config.toml
num_hidden_layers = 16
hidden_size = 384
num_attention_heads = 12
num_key_value_heads = 4
head_dim = 32
intermediate_size = 1024
vocab_size = 3280
hidden_act = "swiglu"
norm = "rmsnorm"
norm_place = "pre"
norm_eps = 1e-05
positions = "rope"
rope_theta = 10000.0
rope_fraction = 1.0
qk_norm = false
attn_scale = 0.177
bias = "none"
tie_word_embeddings = false
parallel_block = false
init = "uniform"
init_std_qkv = 0.0144
init_std_o = 0.0
init_std_up = 0.0144
init_std_down = 0.0
optimizer = "muon_variant"
learning_rate = 0.0155
lr_mult_o = 3.0
beta1 = 0.95
lr_head = 0.0077
max_grad_norm = 1.0
warmup_steps = 200
schedule = "wsd"
decay_fraction = 0.571
decay_shape = "linear"
final_lr_fraction = 0.0
batch_tokens = 131072
max_seq_len = 384
doc_mask = true
train_tokens = 401600000
max_steps = 3064
dataset = "wikipedia_en"
Each number is 128 + 32 x the weight over its row's rms, rounded and kept within 0 to 255. Layers, rows and columns count from 0. The size above them is the row's rms in percent of the matrix's.

# layer 10 attention query, 384x384, rms 0.124, rows 196-221,228-253,259-285, columns 0-63
size [111 128 132 137  89  65  63  64  65  59  63  56  86  92  95 114 109 136 132  93  68  60  60  64  64  65  82  85  78  88  90  82  78  76  72  80  84  74  98 109 101 104  88  93  86  78  77  80  78  75  93  80  45  47  52  66 101 155 155 167 166 166 170 183 164  47  45  48  45  47  53  54 105 132 165 168 176 153 168]
[[122 107 110 141 136 149 173 164 168 116 111 168 111 114 121 151  87 116 115  93  96 184 181 138 152 108 157 105 150 129 115 138 124  54  97 135 122 142 124 144  96 168 102 132 148 170 113 190 159 189  83  90  65 155  78 101 181 109  98 157 149 166 118  84]
 [ 93 126 141 127 140  61 172 163 103 156 104 152 128  77 148 154 147  96 153 106  80 157 139 148 103 182  69 171 133  95 131  92 105  72 155 189 162 124 125 124 166  96 122 122 167 118 156 186 140 172 103 164 141 166 153 129 146  78 119 190 110  82 130 108]
 [130 101 132  78 118  55 108 136  80 122 119 146  89 157 159  70 164 126  83 111 141 124 141 207  76 139  96 143  89 156 113 107 147  91 118 172 140 138 198 104 196  64 135 129 160 121 101 136 164 130  84 136 142 173 170 109  89 132 114  52  89 118 133 116]
 [141  95 116  73 130  70 147 149 118 112 125 133  81 112 166 113 154  87  79 128 124 130 142 178 100 131  99 183  72 136 107 133 129  94 140 152 100  93 117 168 152 150 107 188 146 115 127 172 140 169 114 186  90 145 158 110 137 120 138 129 106 104 111 146]
 [181 116 131  92 113 104 123 135 135 104  94 132  44 153 170 188 127  93 102 116 142 139 128 115 123  86 101 181  67 133  62 164  78 133 142 103  58 115 115 124 164  78 106  90 138 140 149 134 150 148 126 100 119 149  88 140 140  88 154 170 105 115 159  89]
 [175 118 154 140  64 132 115  93 138  72 118 160 147  86 145 134  97 135 137 101 200  96 109 181 157 123 139 127 149 179 136 111 150  94  74 138 147 157 139 166 171 152 118  92  91 133 165  86 155 148 156 124 119 159  89 132 110 125  80 109 163 175 189 105]
 [138 169 135 202 163  76 149  76 125 172 140 140 137 156 147 171 121 175 199 149 143 133  88  58 198 118 126  88 156 142 139  40  71 113 158 155 176 153 169  86 157 114 110 151 159 123 125  94 102  80 146  83  79  89 158 167  73 159 143 183 184 177 137 137]
 [124  98 159 111 108 145 187 144 146 101 103 128 141  86 135 144 107  86 151 118 124 127 181 161  69  83 117 191 118  66 192 138 135 169  66 130 142 143  98 154  75 151 110 120 165 103 101 144 126 140 100 209 158 105 108 131 165 119 111 183  41 165 148 115]
 [155 131 117 123 173 143 120 133 145  90 115 131  82 120 169 117 174 137  95 149 140 149 132 172 141 112 165 129 116 119 135 161 154 128 163 208 106 158 115 153 116 113 150 107 179 112 123 134 116 146 119 159 144 134 155 131 118  69 226 117  99 134 172  90]
 [130 135 131 123 122 137  84  83 151 155 188 139 123 168 118 175 137 115 134 159 156  87  69 118  80  78 136 119 159 159 100  77 129 111 159 110  85  88 113  90  43  96 113 179 143  83 169 124 118  77 132 173 110 121 122 120 126 138 161 182 200 133 107 152]
 [118 131 177  81 154 209 142 101 129  87 120 135 162  82 118  93  75 139 138 167 154 122 142  75 116  71 216 142 156  83 182 172 124 186 157 162 142 130  92 126 106  96 120 150 106 109 164 132 105 157 149 109  90 116 147 162 129 128 138 157  85 121 113 166]
 [100 185 120 103 115 136 174 110 103 153 152 116 147 154  68 127 124  82 149 181 136 136 177 144 117 130  92 170 149 138  84 100 143 140 105  72  65 128 141 123  79 120 144 121  81 136 185 134  89 109 160 131 137 112 170 149 160 138 180 187 129 145 149 167]
 [ 72 112 101 163 121  94 101 149 127 159  88 146 168  44 178 168 143 129 157 161 150 130 164  98 113 178 153 141 111 192 127 145  94  90 102 189 107 153  66  92 146 137 103 112 155 112 151 125 169 130 116 162 140 145 178  97 167 144 118  90 194 122 172 116]
 [137 160 130 145 148 110 175 143 116 167 163 156 113 120 123  68 105 127  77  75 150 153 134 117 146 173 118  95  88  87 147 186 118 133 140 185 118  89 148 111 105 142  70 150 131 120 129  89 101 138 136  85 124 110 136 180 132 141  45 131 187 103 157 104]
 [106 105  87 112 138 200 121  77 161  86 114 113 116 125 123 155 106  69 148 120 122  95 106  92 133  90 124 161 122 144  76 113 153 137 138 114 150  79 158 103 138 153 122 189 114 196 182 161  93 129 127 115 149 118  62 132 153  91 163 138 153 163 155 150]
 [ 87 155 127 119 167  70 103 144 120 105 114 100 162  93  86  94 173 128 156 131 164  98 166 172 130 180 125 112 154 170 177 189 172 118 110 174 163 151 159 167 172 118 185 123 145 105 102  97 182  67 171  75 107  78 181  91  73 143  86  67 136 149  93 100]
 [147 160 125 115 133 162 142  89 191 145 144  63 167 121  92 164 149 100 108 164 138 108 136 109 131 116 179 108 171 134 188 136 110 141 103 110 107 128 149 133 139 152 176 141  53 118 145  93 128  92 159 125 109  84 109 108 107 149 160 120 150 161 113 122]
 [149 100  99 116 127 156 150 113 172 123  97 144 138  63 104 168 135 143 102 149 116 106  78 160 130  92 103 185 117  81 147 110  88 153 164 120 111 121 134 116  70 175  96 128 141 153 144 123 119 179  85 157 130 156  44 151 142 109  99 176 114 186 179 125]
 [129 101 124 114 128  92 129 181  91 142 110 146  64 115 138 131 108  88 117 125  94 173 107  95  86 110  46 162  96 127 113 105 122 104 159 158 104 115 126 135 103 123 126 144 161  88 100 194 142 133 105 156 118 166 105 126 138 101 138 156 103  90 170  71]
 [118 131 152 108  97 155 121 125 132 179 169 113 139 123 116 157 109 168 131 165 139 143  95 101 134 101 172  87 134  39  94 182 141 178 138 103  87 125  85 138  85 175 134 106 131 158 164 151  92 178 178 121 110 138  60 110 172 136 107 136  93 173 137 189]
 [149 158  95 159 106 147  83 117 127 145 162 143 181 132 115 106  68 132 140 124 190 152 155 137 183 138 156 131 167 165 103 122  73 115 110 127 141  96 108 107 169 176 147 160  62 137 108 122 101 157 145  97 166 133 115 157  73 191 115  91 154 135 118 167]
 [189 152 118 124 129  94 101 152 133  30 136 140 115 133 121 185 123 147 128  77 182 111 125 110 181 127 159  86 153 129 181  94 149 133  72 104 106 152 109  77  99 104 139 143 109 165  65  59 108 112 147  78 142 126  81  73  90 119 136  68  95 129  79 126]
 [115 140 126 147 119 163 105 140 127 143 166 128 139 154 132 154 143 115 154 145 113 160 182  96 115 159 118 118 115 196 166  85  81 145 162  68 166  98 163 131 155 126 141 103 114 144 127  97 144 123 138 126  74 188 105 138 132 110 131 173 164 148 107 145]
 [ 81 148 136 168 145 137 175 106 100 125 141 135  93 132 114 115 132 161 165 147 173 114 144 114 113 107 110 111 144  63  92  86 145 108 161 112  95 134 172 117 113 159 191 133 162  88 138 136 134 123 129 158  96 132 133 114 123 117 103 178 113 144 144 140]
 [ 71 107 123  99 183 120  88 164 115 179 132 129 128 161 167 152 155 168 123 131  84 184 182 144 178 116  62 232 131 113 159 139  69  89 166 147  94 137 131 119 134  68 110 115 145 137 159 106  76 142 126 125  63 140 158 136 183 128 174 135 126 189 116 151]
 [ 56 143 139  95 135 163 183 137 154 147 116  82 115 130 125 104 163 176 153 111 125 113 143 153 159 108  17 142 176  66 200 127  98 144 139 131 127  92 134 145 107  99 178 100 138 132  93 131 186  96 140  94 105 128 109  68 136 110 173 110 115 139 156 100]
 [139  95 114 112 121 155 100 158 149 172 113 147 165 107  72 110 105  77 157 148  49 123 114 134 164 148 175 164 145 195  79 120 152 139 135 103 163  88 124 114 108 141 100 120 107 130 133 167 185 166 145 130 169 100 133 132 161 157  78 148 151 103 157  78]
 [102 148  89 117 165  91 148 108 128 170 112 133 146  81 152 160 119 103 191 135  84 127  89 128 189 118 136 116 121 105  88  72 141 163 162 164 118 112 122 159 148 160  82 134 159 101 203 156 135 106 120 151 152 121 171  65 129 110  97 174 126  93 155 164]
 [107 124 134 127 109 152 119 136 178  97 140 100 140 118 112  87 168  80 146 123  64 125 158 111 109 129 104 116 124 121 122 114  98 124 103  67 108 174 136 159 108 121 137 143 163 150 175 117 100  72 134 137 105 123  87 141  89  82 151 133  98 114 169 110]
 [121 132 129 111 155 126 144 138 109 114 126 143 115 106 168 121 121 127 122  46 144 152 161 103  91 175 160 177 120 118 154  81 184 125 117 198 147  73  92  97 141  81 108 142 154 102 196 177 122 170 129 145 143 124 117 131 139 118 144 127  86  78 161 209]
 [144 128 100 105  84  73 102 145 135 131 132 112 120  58 111 148 146 118 111 103 112 174 167 210 123 160 109 117 110 150 109 134  95 108 120 160  84 146 153  48 118 132 131  99 165 132  78 110 138 100 122 128 151 133 178 198 106 108 156  98 111 164 128  74]
 [182 117 180 153 103 166 131 124  95 127 160 137  64 132 152 123 124 114 106 116 166 115 225 164 106 104 132 146  83 129 125 131  86 118 125 160  75 160  77 170 174 144 100 144  94 172 122  93 109 178  85 126 148 193 120 142 134 116 124 131  59 100 144 224]
 [126 146 151 136 150 147 109 155  81 118 155 119 100 129 105 151  96 179 110 181  99 122 194  98 135 182 107 119 122 158 137 187  93 156  98  79 180 129 134 110 152 131 129 159  82 149 137 116  91 130 137  59 125 109 171 111  80 122 116  90  95 179 105 237]
 [123  98 118 166  72  82 134 131  79 121 105 121 118 118 141 105 174 181 123 169 210 150 135  99 120 141 181  99 149 182  89 132 100 140 116 132  73 140  89 151 130 144 159 149 133  85  95  70  94 143 129  78 129  97 130 110  89 144  69  74  86 145 106 159]
 [140 106  85 125 132 136 164 110 186 135 143 131 157 103  68 107 108  94 125 155 196 104 160  77 125 109 101 119  87 171 147 163 161 130 161 111 159 151  79 155 168 106 139  98 149 123 137 100  98 109  77 145 115 102 151 117 166 103 193 130  54 155  96  73]
 [119 149  77  87 144 148  85  91 146 124 152 117 114  96  94 109 134 164 116 164 147 118 116 144 148  89 126 146 162 100  79  63  82 141 160  64 170 150 106 191 138 133 145 177 124  86 137 122 109 113 137 193  42 129 117 108  95 131 107 132  93 140 181 120]
 [138 114 207 135  72 129  62 109 188  89 169  99 149 152 114 191 125 124 130 124  89 123 129 115 129  85 121 142 113 164 124 119 136 159 119  72 181 100 115 172 121  67 164 127  87 141 146 127  68 115  59 138 173 123 176  74 112  67 131 131 101  95 135 193]
 [ 61 118  97 147 184 119 171 101 115 150 140 108  73 177  77 112  89 122  84 105 126 136  83 121 144 115  73 138 109 167  80 137 130 117 117 186  96 169 100 130 157  60 159  93  86  37 157  79 130  74 116 106 148 110 127  91 157  90 148 143  83 121 198 150]
 [146 119 139 189 165 141 139  95 170 182 132 122 159 165 122 131 121  84 160 148 109 173 107 117 149  98 157 168 153 198 188  87  60 113 119 130 151 133 110 118 111 105  97  99 111 157 111  92 129 111 119 138 139 116 150 160  95 170 223 128  89 121 118  60]
 [ 74  93 127 101  74 109 120 109 121 121 163 103  87 116 134 137  70  59 126  88 123 149 111  71 160 161  91 159 108 112 141 103 175 111 146 158 130 111 136 148 139 136  32 134 165 109 181 133 114 107 116  92 185  90 135 115 139 104  95 219 150  94 194 110]
 [155 114  77 111 108 139  92 147 103 107  90 149  97 107 116  85 127  78 147 108 104 121  88 177 117 121 119  46 149 129 108 100 148 142  92 141 135  96 112 128 139 149 150  94 151 157  95 152 111 147 134 151  82 143  68 108 162 120 133 120  39 155 116  97]
 [107 104  99 137 187 116  94 118 142 107 138 134 142 151 115 158 142 206 109 124 138  74 153 157 138 134 144 159 144 123  97 131  95 113 134 118 169 132  84 145 147 123 134 145  82 117 145  78 103 121 189 127 143 105 156 125 112 129 129 160 102 170  86 124]
 [114 127  99  98  93  95 127 136 117 158 101 127 140 128 161 183 151 137 132 138 152 121  93  59 117 126 113  92 166 175 111 126  72 156 165 167  80 148 122 115 127 128 111 183  15 154  72  76 110 103 155  64  89  96 189 137 124 137 178 113 125 125 103 148]
 [146 141 146 167  85 105 161 139 121 123 160 162  86  91 138  69  74 116 148 105 104 136 104 113 104 149  69 158  89 157 130 100 145  91 111  66 135 152  84 118 101 158 129 145 208 117 175 156 103 109 110 198 114 127  65 156 120 129 150  90 129 116 132 175]
 [152 124 154  99  80  78 104 152 136 161 145 121  84 118 126  77 111  59 123 104 106 118 133 103 102 186  98 179 112 134 155 116 184 116 185 122 175 147  79 147 160 104 123 190 190 137 191 142 105 122 105 135 103 141 102 110 158 105 135 141 168  73 154 106]
 [135 132  92 106 112 133 168 125 109 138 128 155  88  36 152 151 125 162 102 115 124 172 127 174 148 204 132 114 151 151 132 158  88 144 148 130 121  84 163 130  77 152 148 128 104 127 144 137 102 144 172  90 138 197 124 174  98 112  83 161 169 153 141  82]
 [124 171 187 115 132 175 159  63 159 110 145 181 192 221  55 164 125 130 150 109 157 148 179  70  79 129 159 147 146  90 163 128 104 148 140  95 126 139 110 125 135 174  95 180  79 106 141 116 145 111  94 116 130  82 177 136 107 125 100  96 185 111 133 175]
 [114 111 115 124 112  97  52 165 132 163 109 128 111 149 109 162 166 125 119 151 118  43 144 171  84 144 157  99 112  51  95 148 135 160 139  99  58 124 155  55 112  96 128 164  86 125 191  93 140  89 122 123 121 145 144 170  54  96  95 131 165  58  93 101]
 [128 160  94 155 161 117 112 120 131  96 137  99 113 144 146 168 153 110  82 119 171 194 138 181 138 151  62 103 128 150  75 125 118 137 123 128 147 165  67  92  90 106 149 128 150 156 132 127 128 200 199 104 125  94  96 133 113 177 166 120  78 111  93 154]
 [134 139 151 134 171 185 164  77  87 140 136 118 117  96 116 139 128 176 101 147 198  82 145  84 145 164 151  96  74 120  62  59 104 103 199  99 114 165 141 124 139 106 114 116  84  86  72 115 164 106 106  94 162  93 132 147 140 121 135 139  89 109 163 131]
 [ 82 116  78 160 148  94 156 127 116 168  84 121 160 147 161 138 136 105 188 155 159 127 150 165 142 100 140 177 149 130 140 169 141 129 141  95 144 134 155  78 177 144 146  86 133 142 128  89 116 132 167 176 155 120 152 155  98 184  54 127 151 169  96  94]
 [131 161 176 163 156 153 100 137 173 222 144  87  87 153 129 137 138 113 155  88 146 199 127  97 174  99 134 140 146 137 160 161 110  97 140 191 126 142 154  94 130  99 141 121 128  81 133 149 163 122 144 116 165 123 158 141 140 143 152 138 149 193 125 152]
 [102  68  58 116 123  73  71 158 150 107 149 101 164 117  98 145 132  99 140 148  96 124 107 133  93  89  81  92 181 159 120 166 114 132 128 128 127  75 155 111 155 119 113 151 148 112 128 122  70  94 152 109 116 122 167 135 135 183 158 145 157 161 167 133]
 [134  98 117 128 129  82 137  76 126 124 109 170 152 133 104 118 145  99 143  95 113 174 126 166 133 146 130 164 180 210 100 181 136 130  89 139  98 158  78 113 126 123 172 147 149 120 118 151  89 110 141 111 125 140 117  41 129 134 105 126  45 102 154  96]
 [ 93 140 159 196 117 166 138 165 147 139 163 149 122  97 173  97 109 136 169  83 112 148 120 150 130  89 174 137 121 125 134  83 120 145 125 139  54 159 159 109  94 136  78 108 145 115 117 140  91 205 140 145 140 173 161 181 203  99 129 101 114 127 153 174]
 [157 127 170 162 122 114 105 123 113  71 133 115 113 135 124  90  92  99 110 106 155 135 143 121 114 123 123 153  97 142 130 136 142 160  92 104 141 123 116 115 126 102 105 109 149 150 129 160 118 110  97 154 178 124 119 151 110 142 108 185 142 174 133 137]
 [ 81 126  97  94 144  99 140 184 131 151 112 139 101  90 129 103 128 127 147 134  91 126 160 122 102  72 113  63  77  75 129 110 135 135 122 132 131 126  99 178 176 134 160 143 173  64 107 129 138 112 109 132 152 147 114  85 135 130 164 129  93 140 145 123]
 [186 125 149 166 111 125 102  80 141 109 124 129 167 168 107 144 109 133  96 175 200 148 110 151 149 160 103 205 166 161 143 130 134 137 106 145 134  86 188 103  83 131 110 144 130 178 142 125 101 144 166 131  37 143 144 189 123 123 106  93 172  98 112 146]
 [137 135  92 115 152 152 154 151 158 135 148 125 110 133 143 105 127 113 105  29 118 164 184 102 103 126 151 103 146 172 109 124 165  79 134 108 175  65  49 164 171 100 156 106 126  78  98  81 139 119  99 105 123 161 131 185 143 125 200 109 101 117 107 176]
 [119 147 120 153 145 126 183 120 119 157 126 149 155 100 129 176 125 165 219 158 150 148 133 122 148 152 101 145  99 111 166 109  55 127  47 134 137 100 160 145  88 100 159 155 126 103 116  83  75 159 126 103 109 117 150  73 133 117 137  77  89  83  78 214]
 [ 81 121 195 208 143 124 203 112 142  99 149 133 122 120 113 185 147 138 127 137 128 165 146  53 140  78 111 103 172 150 123 107  72 116 177 166  90 148 101  96  83 148  94 110  93  48 108  80  91 109 106 109 155  96 161 113  71 127 108  72 112 185 141  72]
 [100  83 157 148 117 115 155 114 101 137 204 100 141 162  90  89  58 105 101 120  68 118 125 140 134 151  95 153 138 136 149  98 161 149 112 128 145  73  60 132 132 141 140 112 153 116  60  82  95 111 132 123  58 161 111 117 139  92 150 145 123  97  94 135]
 [ 97 149 160  91 158 110  61 100 137 169  87 157 117 190 137 106  89 187 182  78 150 104  75 175 111 101 164 130 123  75 171  57 115 148  80 119  70 125 143 124 108 173 127 101 157 110  65  73  81 156 135 167  79 173 137 121 147 132  74 188 145 104 154  95]
 [170 145  71  74 124 166 121 128 106 149 122 111 176  77 100 128 116 175 126 137 143 144  89 107  91 137 123 211 148  99 144 124 175 114 115 168 162 123 110 108 144 151 164 154  90 159 137 181  69 154  90 133 154 170 165 109 157 105 110 172 101 144  54 165]
 [118 119 109 126 118 163 120 139  82  72 141 111  74 108  76 136 111 110 119  74  92 104 118  70 183 129  67 102 141 144 120 146 187 106 130 126 170 126 104 158 161 144 144 179  87 163 182 127 103  84 109  72  83 128 107 125 133 119 142 159 144 124 169  95]
 [126 149 147 129 130  93 136 131 150  98 116 142 113 133 122  95 143 157 107  95 147 119 122 126 113 142 134 100 133  63 198  89 105  99  93  86 133  93  94 121 117 175 189 153 206 172 156 124 142 132 102 102 184 133 122 121 124 171 210  93 135 161 140 201]
 [ 57 132 144 144 158 102 160 144 101 136 115 136 124 125 160 134  77 153 169 177 156 110 167 195 140 172 115 181 125 130  88 195 182 113 139  82 176 119 111  77 133 120 125 139  94 110 183 155  95  81 110  69 131 126 158  98 127 105 147 123 178 115 101 122]
 [149 114 167 125 134  85 189  96  67  92  96 143 173  88 119 136 150 131 156 100  97 156 117 141 111 156 146  99 137 121 177  88  92 119 124 172 140 133 157 141 111 134 148 166 155 177 113 130  75  78 122  36 157  84 142 118 135 139  61 133 127 132 106 140]
 [ 97 114 132 123  93 130 112  97 121 141 141 148 132 134 127 128 142 104 142 111 130  66 104 201  65 107  78 181 124 143 144 115  84 139 173 136 164 105 180 100 126 126  97 120 169 112 153 170 119 142 153 156 135 125 201 166  71 185 136 126 100 124 126 130]
 [173 127 121 123 158 155 144 157 139 157 142 217  87  93 142 175  80 111 148 106 127  99  61 109 106  94  77 175 154 156 118 154 113 111 137 151 144 101 134 158 177 117 152 121 133 193 131 149  81 174 147  96 166  95 152 122 166 192 110 101  91 159 113 124]
 [103 129 155 125 147 146 144 204 100  95 113 160  95 124 122 105 126 127 159 176 100 103 191  94  90 124 146  83 120 109  82 125 155 132 150 111 127 103  97 103 109 161 132  92 100 110 150 140 115 133  26 176 140 124  67 104 170  94 151 137 189 109 157 124]
 [ 88 155 117  94 197 142 150 150 131 154 139 116 136  96 127 127 169 132  68 118 105 130 129  44 102 120 213 124 112  81 104 133 104 141 164 160 128 112 116  92 110 110 121 118  57 129  81  63 154 148  84 127  93 146 105 162 147 116 181 136 106 110 118 189]
 [152  89 115 150 149 118 175 104 146 174 101 154 118 150  98 171  96 158 133 108 152 140  72 194 113 177  41 140 116 181 125 123 144 131 102  77 127  96 148 171 177 149 114 200 164 109 208 116 128 114 119 114  96 152  83 148 108 152 140 125 140  80  99  87]
 [ 86 167 187 135 123 146  69 123 120  85 161 130 141 134 118 115 149 111 103 167 124 142 214  50 151 101 192 133 139 116 123 128 119 132 113 133 188 124 128  81  55 119 115  43 138 160  71 110  90 164 138 168 122 132 161 106 124 133 123 122 132 152 146 150]
 [127 133 101 199 121 142 129 155 149 170 149 113 143 171  99 175 145 100 129 123 137 137 144 122  94 167 142 156 126 105 132 150 134 176 126 128  76 148  46  87 111 165 140  95 105 116 138 100 157 144  84 112 119 137 131 207 102 124 155 130 156 104 138  81]
 [123 142 138  53 170 157 121 119 208 101  93 145 133 155 118  89 141  88  88 116  99  97 142 128 197 147  82 126 136 185 117 139 158 135 148 126 100 137  56 196 158  96 163 150 113 116 121 140 141 135 104 104  84 145  92 133 104 151 135 201 158  99  72 151]
 [112  85 129 150 100 120 214 132  68 154 130 129 105 138  86  71 117 147 129 148 123 122  97 175  93 119 139  88 143 113 119 170 127 161 167 108  85  76 151 102 230 126 154  94 165 115 112 126 140 127 141 106 199 121  98 143  94 126  76 127 153 114 125 157]
 [101 119 144  56 101 118  47 117 128 107 130 104 129  92 156 176 161 158 161 114 153  59 159 182 191 111 200  85 194  90 146 127 187 122 135 119 159 148 147 101 214 114 135 110 105 126 132 147 141 122 134 157 166 124 134  99  68 168  62 168 146 151  73 123]
 [144 158 116  56 133 109 134 111 105 140 163 116 133 159 106  84 152 106 149 148 130 104 124 108 145  80 115 131 134 127 135 111 118  96 167 201 123 106 108 114 107 141 174 141 127  96 149 139 108  99 103 151  73  45 139 120 153 150 157 161 150 145 128 155]]
# layer 10 attention key, 128x384, rms 0.12, rows 67-92, columns 0-63
size [ 61  67  91  68 101 106 132 137 137 145 144 148 140  52  61  60  73  79  75 103  96 136 138 133 144 129]
[[163 143 148 154 118 183 138 143 178 133 131 102 104 108 105  53 111 125  56 125  93 179 172 129 133 128  86 129  70  87 124 143 177 117 138 164 190 124 133  53 121 185 130 147 155 204 136 128 137 142 135 149  55 130 136 129 113 110 164 141 124 124 100  68]
 [ 88 141  90 143 129 164  96  83 115 143 158 153  95 134 161  70 120 176  98 149  64 196 126 112 147 126 182  89 126 112  90 100 153 175 136 112 183 115 148 122 130 119 160 134 102 179 152 147 138 133 142 139 162 168  76 147 151  91 133 145 225 101 102  99]
 [202 101  95  61 123 104 122 147 125 100 148 135 122 185 133 124  96 155 167 101 149 125 131 115 160 112 174 122 223 122 121 114 129 102 105  72 153 123 143 146 106 143 172 112 113  96  92 163 147 123 101  93 160 142  87 165 166 107 116 103 146 149  63 155]
 [111 132 138 119 106 149 133 179  96  99 183 157 131 109 147 154 116 124 103  82 203  58 130  87  75 128  98  73 216 160 162 108  89  72  70 130 105 130 114 189 150 176 116 166 150 136  90 101 166  74  95 114 129 127 134  94  57 147 100 130 121 141 144 130]
 [145 139  99 121 118 110 119 103 117 120 147 121  63 163 174 138  95 204 118 174 125 167 108 154  97  89 100 157 179 165 149 152 106 123 116  85  82 186 144 121  90 111 163 134 130 127 115 138 103 112 109  86 118 125 133  56 157  80 126 136 114 192 175 108]
 [137 135 158  57 120 119 151 106  82 148 136 144 105 161 155 128 122 149 134 113 156 188 118 158 120 168 156 162 112 121 149 125 151 128 144 136 122 192 158 170 118 140 163 124 133 130  90 154 128  68 120 110 149 123  65  80 162 122 151  91 127 180 115 112]
 [ 51 124  65 165 123 118 118  97  80  80 124 170  83 172 114 131  72 182 161 103 135 100 150 123  86 107 139 150 101 188 149 166 180 155 128 151 111 150 173 171 124  98 141 153 174 126  89 133 140  54 108 134 144  80 153 124 175 149 162 102 129 158 218 120]
 [134 119  63 150 151 123 138 112 148 151 142 122  79 124 130  90  86 143 151 223 187 151 112  97 148 161 188 106 138 157 132 140 175  69 120 173  70 116 142 163 100  88  72 120  97 170 166 138 127 137 109 105 137  82 150 127  91 139 138 155  80 108 102 104]
 [116 153 159 126 105 108 132 186  92 176 115 138 151 150 151 152 154 142 121 199 148 150 101 106 159 162 104  94 121 144 164 146 103 102 136 149  89 135 188 157  86 122 163 176 139 183 130 100 130 198 140 174 113 153 163  66 118 145 114 130  43 136 114 195]
 [162 132 170 161 142 107  99 144 130  75 143 164 115  96 145 110  70 125 119 128  82 109  97 134 121 132 140 160 118 132  97  54 140 111  76 134 120 171 130  98 107  69  64 147 143 118 191 143 140 157 101  95 161 184 109 148 107 117 124  98 125 102 166 100]
 [158 104 148 157 113 151 147 148  98 132 135  68 114 156  96  76 126 146 128 183 147  97  99 157  70  64 143 115 106 120  49 101 186 134 148 102 116  67 101 161 148 189 131 126  81 141 203 187 121  82  71 116 144 111 121 154  98 144 157  76 145 131 144 147]
 [152  99 126 132 135 182  65  82 113 126 110  84 116  93  66 196  93 113  57 139  75 135 161 131 154  93 184 113 119  87 111  87  85 116 129 100 155 171  88  93  97 176 196 148 125 175 147  77 130 106  92 159 186 125 171  99 212  89 146 147  78 110  76  91]
 [115 123 107 151 115 109 177 158 192 143 153  92  77 173 124 200  81 105 196  78  67 151  91 120 120 136  93 153 161 175 133 167 169 143 146 152 126 104 117 160 138 100 117 160 160  79  35 121 155 111 153  63 139  69  97 155 144 141  73 169 134  73 166 109]
 [ 92 128  99  46 127 177 145 165  85 112 146  95  97 149 108  92 108  97 174  60  70 127 119 111 127 127 167 116 141  99 103 112  90 112 150  91 134 107 140 121 177  85  84 147  96  95 141 165 167 122 148 141  84  94 113 164  75 109  17 108 116  46  95 128]
 [148 132 112 137 147 130 140 122 130 128 100  93 185 198 161 133 122 146 147 114 115 144  86 148 154 112 110  94 165 152 142 156  87  97 147 139 111 142 153  92 154 169 132 127  79 103  81 148 117 119 101 161 152 155 122 121 142 139 201 152 117 164 117 115]
 [113 152 159 153 117 102 105 130 114  90 174 153  73 125 117 117  86 154 112 199 131 141  78 131  75 108 125  51 110 136  48  86 120 130 130 137 102  90 129 129 108 145 186 107 164 179 117 111 157 135 104 140 151  51  87 163 138 107  38 172 153 152 205 100]
 [ 70  95 115 120 166 138 154 132  87 151  56 117 172 172 154 162 148  98  95  73  98 133 129 152 109 144 126 112  97  81 180 123 155 183 130 173 159 189 123 132 105  97  65 157 121  76 162 115 116  98 155 145  86 200 128  91  92 124 133 109  94 110 123 215]
 [102  84  45 152  83 116 152 122 109 117  53 100 145 166 123 116 108 122 119 108  68 146 172 151 146 169 169 184  68  88 143 129 124 147 179 163  94 145 144  63 138 105 101 142 118 123 173 127  99 136 187 137  93 113  99 140 107 157 217 114  96  75 112 167]
 [189 124 183 118 107 169  87 110 140  89 156 158 136  89  38  88  87 140 117 140 145 125 120  96 137  86 101 125 116  71 164 123 126 148 100 149  62 146 121 148  94 143 161  83 137 188 121 155 156 198 110 191  86 105 101 138 180 123 119 171 132 179 149  82]
 [179 145 134 141 110 151 105 119 132 101 192 102 137 128 172 124 122 128 164 119 149 130  97 141 130  90 175  85 225 183 129  80  86 145  71  57 117  90  94 207 141 158 158 133 103 117 136 157 131 157  60  90 152 138 138 172 138  93  99 138 158 156 112 100]
 [127 114 169  64 187 147 143 126 114 163 127 107 140 145 162 107 119 108 124  97 160 166 126 149 142 154 207 127 155  98 124  64 204 108  79 156 122 197 119 133 160 134 137 172  88 144 118 116 132  60 177  80 185 134  75 165 167 149 161  99 114 118  83 107]
 [131  93 140 100 118 168 110 158 135  85 127 158 170  96 125 106 154 139 125  90 150 122 137 131 170 146 191  65 151 100  89  90 191 120  97 140 163  93  89 137 149 149 109 140  80 122 150 116 151 119 190 145 141 151  82 255 138 138 121 106 170 106  79 113]
 [113 129  96 116 105 186  96  97 151 159 131 124 141 148 112 115 155 113  64  94  75 162 129 130 138 111  96 148 167 137 177 138 190 110 143 163 110 135 124 135 146 118 193  79  72  78  97 127 108 188 145 145  88 119 125 169 138 122 102 187  94  76 205  77]
 [102 108 151 137 195 176 141 120 132  95 157 176 160 156 141  74 143 128 168  77 111 147 100 143 158 144 146 148 133 129 147  91 174 182 148 149 157 125 113 143 162 130  85 111 158 124 129 141 114  89  88 147 136 161  53 103 123  92 116  76 127 131 115 142]
 [157 117 106 102 114 161 113  17  62 165 120 117  67  95 146 166 128 188  87 134  82  92 121 136 152 165 109 120 138 108 140 161 131 158  56 120 104 113 121  72 166 175 133 125 163 200 101 132 143 109 179 140 147 107 122 114  99 132 100 153 158 173 202 158]
 [173  56 139 161  78 101 225 154 129 136 132 128 121 178 149 141  98 158  62 129 180 104 178 104  82 114 108 119 165 121 117 120 109 123 165 127 138  81 176 195 137 110 149 117 118 150 176 128 153  87 103 108 103  92 197 154 123 158 113 161 121 117  74 120]]